config.yaml
norm: "layernorm"
norm_place: "pre"
bias: "none"
tie_word_embeddings: true
parallel_block: false
init_std_qkv: 0.0205
init_std_o: 0.00437
init_std_down: 0.00437
schedule: "wsd"
decay_shape: "linear"
batch_tokens: [32768, 65536, 98304]
Each number is 128 + 32 x the weight over its row's rms, rounded and kept within 0 to 255. Layers, rows and columns count from 0. Numbers have three digits each. The size before them is the row's rms in percent of the matrix's.

# layer 5 MLP up, 1792x448, rms 0.0403, rows 1377-1388, columns 224-447
087:099091089140109103097200104085116101041093109104134113078099110127088117109110148147094194117176107152104068147183110102107185077117095127098125072194063157160098176168146183140189068050178090126124112132127101127071129158104078096116081155109111066129169084132134091108139089145113160159065144120096092149132185105112125119134105151147104139146161052139069133094057119145173175092214098150142130150118121171078080148148097130125112115151133166141146149163130103144170133132132147132167130116122085119129058099088070164098107088138089191128013136123133108137120111132108144101147121134143143146202111144131137087091116124182133128118123195155102122114147168072175122085110
098:127105105153127110161136128139092115162158131165149120101172151093088107148082156100133139129110144187107138174159128114134200052140069075112143161161096123152093109129145094040186125174192137133140138116082154171047128166087163175113097118100142117105093094144110149103103162141188151189105114114071165111119123104121088067096189125075141099122086121135161089101167140151093072108153116126138100148124121093069095160068131141117097140206092107133105165115178139146107166111176143151114192086170077105140098134112163148113084095103124166146104117119130142133153108154152103118159117144118105092185109163147188110110114144123187142137146149111130091085115135098149107134090
102:089041130133164102130134140111159158088177163102142088165140119094146098119084145090199043109119166188158114149157097143104136109131174103123148160153164148152095206129136091087093131101093168102195063197066147103143137178095144133146167116084088117173118134102101157137115078160180153055113163215095125126148157105118130053163134084154108063071124092166130142153112100103111094114113089102074126112119069109125130142135106058187141132118135110091092091100076131169114121111152124089154118134142179130149113122100093171110112103133165147152080154142188104194128080177127125090116095114095087116123146129136164105155124122132119151154108127103122126125150187148122133157127
083:151132098177134145173148107132142139150142141097149122179165138063187120149134129075190132168089119170080110139156122111151134117201116092179076100142111108126119106189110198140151134149097135127133111161090166150081165104133074121117128141114155162162122156111122078109096135092189139128049167057102084082157165181128120136162162189088162160139088124185096156121092085141073122145120130151142161098158135102157131151150122129143115094171123137098079108164154113127091132131160165177146111120109160113091132108147156105131091103156161131138106169139117157171156144084116077108233158050083102137190139153125128102193115102147101153131120046126129149131125120176157092068181
079:061184109161108193132121161084132115111135131120173156158165163113119101128087112077164064142156155203145088137173140154180169123161170134087136103147135104100132119077153117111178121154132080153100145075099123141145084133111119110111064115115098175153096143148110076129143123142181231115109109132150163144068143143153115129144128126114152068111146180148106125108103135056101130137139126120076114156139115117140096094133169103150192141181113138135168202135150099165130083136117174164141108163181130096061102106108178065167117114164157130146124120139161176099197121131127160096118135149135103088148106111076099077118132047132131176159150172135102121085117063096101110149169
093:080114137112102100120157132123105169091115216099121122103077143152143071190119202131195098081174130115097147177079123142066163128125081141111114107113159174151107166158113101150126165141107090064113091137106137079072120155127087213155074152053226129194149186137113128135088137138194126122095125195121124124119146143175139076086149207114163102103164129136097141136071148177169128083172079094114144158120088135112170137126102111147111170116127156103135162107115106109114098167162078080125153092192119085115144140092141097087064185112139114179114122158145113177142141094140105030161106121093099119135143184132071127163146121143117124097130078101100135128156118107127103165102
104:079123098114109044193106176154074100095161121118153101088175132164135126111091166093197116116101149158181127134070171169098135111081127116110158169115162136075091122202093134078173136160130162119126167115084144113125115159140061106127118094106128148150106161133156186109084148102172096121150161185085130165160140104133134127147136176161122111141142140132101041073090179103097174116147110228129134081130095183153166120127124077124107114126127097151077153121135161116129117166143099118102110129175178169131093144170101176106098154212156164178067164053180156091125147102106154123108154138102102137156164119145109098130119132172119114144105120129109154146066081096157201114136
094:136155141110148153154214171134145089135141167140154170039124074132089152117121144125081119085109141107123106112143127138102127068125088106187155113122154157107134095149122169161175175105126116146148122137102164077147094102115092105160148094097162125146123110134094101120114153042127130137086170181140109129141147100077072132122072158115159149120118084176138145122104103140129136153147112024112173144072153150123103134128114114132176124135056159064141133170190123165107109132149138160078079145156193139106150168127119123171114138123136137199093093178102201166167179165172120097188087079141123134127129106097098125218132151146126162157060095163085151142073153047215145092102
100:119151129171126113163145132057131112114161174162179106137171099122149061103066116106147100129130161110098110183150161170125143113130149126163145118169133142116093138145153113121110137179187176126135127098152134099090107075137148113127179090110122144203132106153111106081138194113143202111102083067077081123166160113104124153144108169135138156107166116152167136095192104085110098110176137160084132116125155105083116144083042081152147207104073088126185075136138144084116088123146138191136143130112120100175084111108113188106116138174133124124122137111131157119142112092112106131109161064097094107182224187117178084095172108133164147147128078117120213077120159102141117137117
090:064111163184137060129146097190069134157169138078124040133139122169141167135104130119188115146116179133100115153119128139129137101128165133166119151114124148131104134132156157138137127120138094178122062168172164116074095179177140127105167162122166100081132103173142142105120100081153131148081082174113081092116107104074175111105120227094102139108190109114154175089154095092160088093123170173183149173107173154129107128106110096162149111147077106127153075117133135164085141080113153158149166155113110148170132157129085105168109079148153145124153137160159132123158193121164142157111129149133104147144132089158094134102117092164134151182118091176104126088120088103135136108092
081:109051156142090075121123134135110132101149130074109068096096104076163120125153156129194122171126131191141152081094197108099122121145120159142106175120106197136102198110168155142161168161130162122114107201106137057125099110070124117183086153098200115153125150152111130131085109130206126089181140173136099070082127093082132095112141223139106104101155138093103114133096097188127089161117163146159206149129139113118154123137106134202129134106124104122148143148144078165132105147138186135138154060141108115143166066131059218156130073113161135114111153180143144133124122109125126108152088065088102169131134140129142127143139086138153136154125059185109179125088112145128070146123
089:096118124170107069156175161109111091163060212134117096075184118116128134130128122154110091108104099105220131113116101131108162127124130112144150124090119118092150096167101161134101143141205159164109082160098163118137134142132121131176165099141156182150142220161097099103107116104149189134148137076095124070131124146098095195155157110169155131107132153160090094150115122133097097141125117166087111122102134127152144104162070102121145185110146166093130139114139126119125129146181172122137136105075111118135160098098084195105124075134115195193126207156061169196122186147143146072133126088091117131182139099118134128126159094178118161135091149143125188172083113125116158136069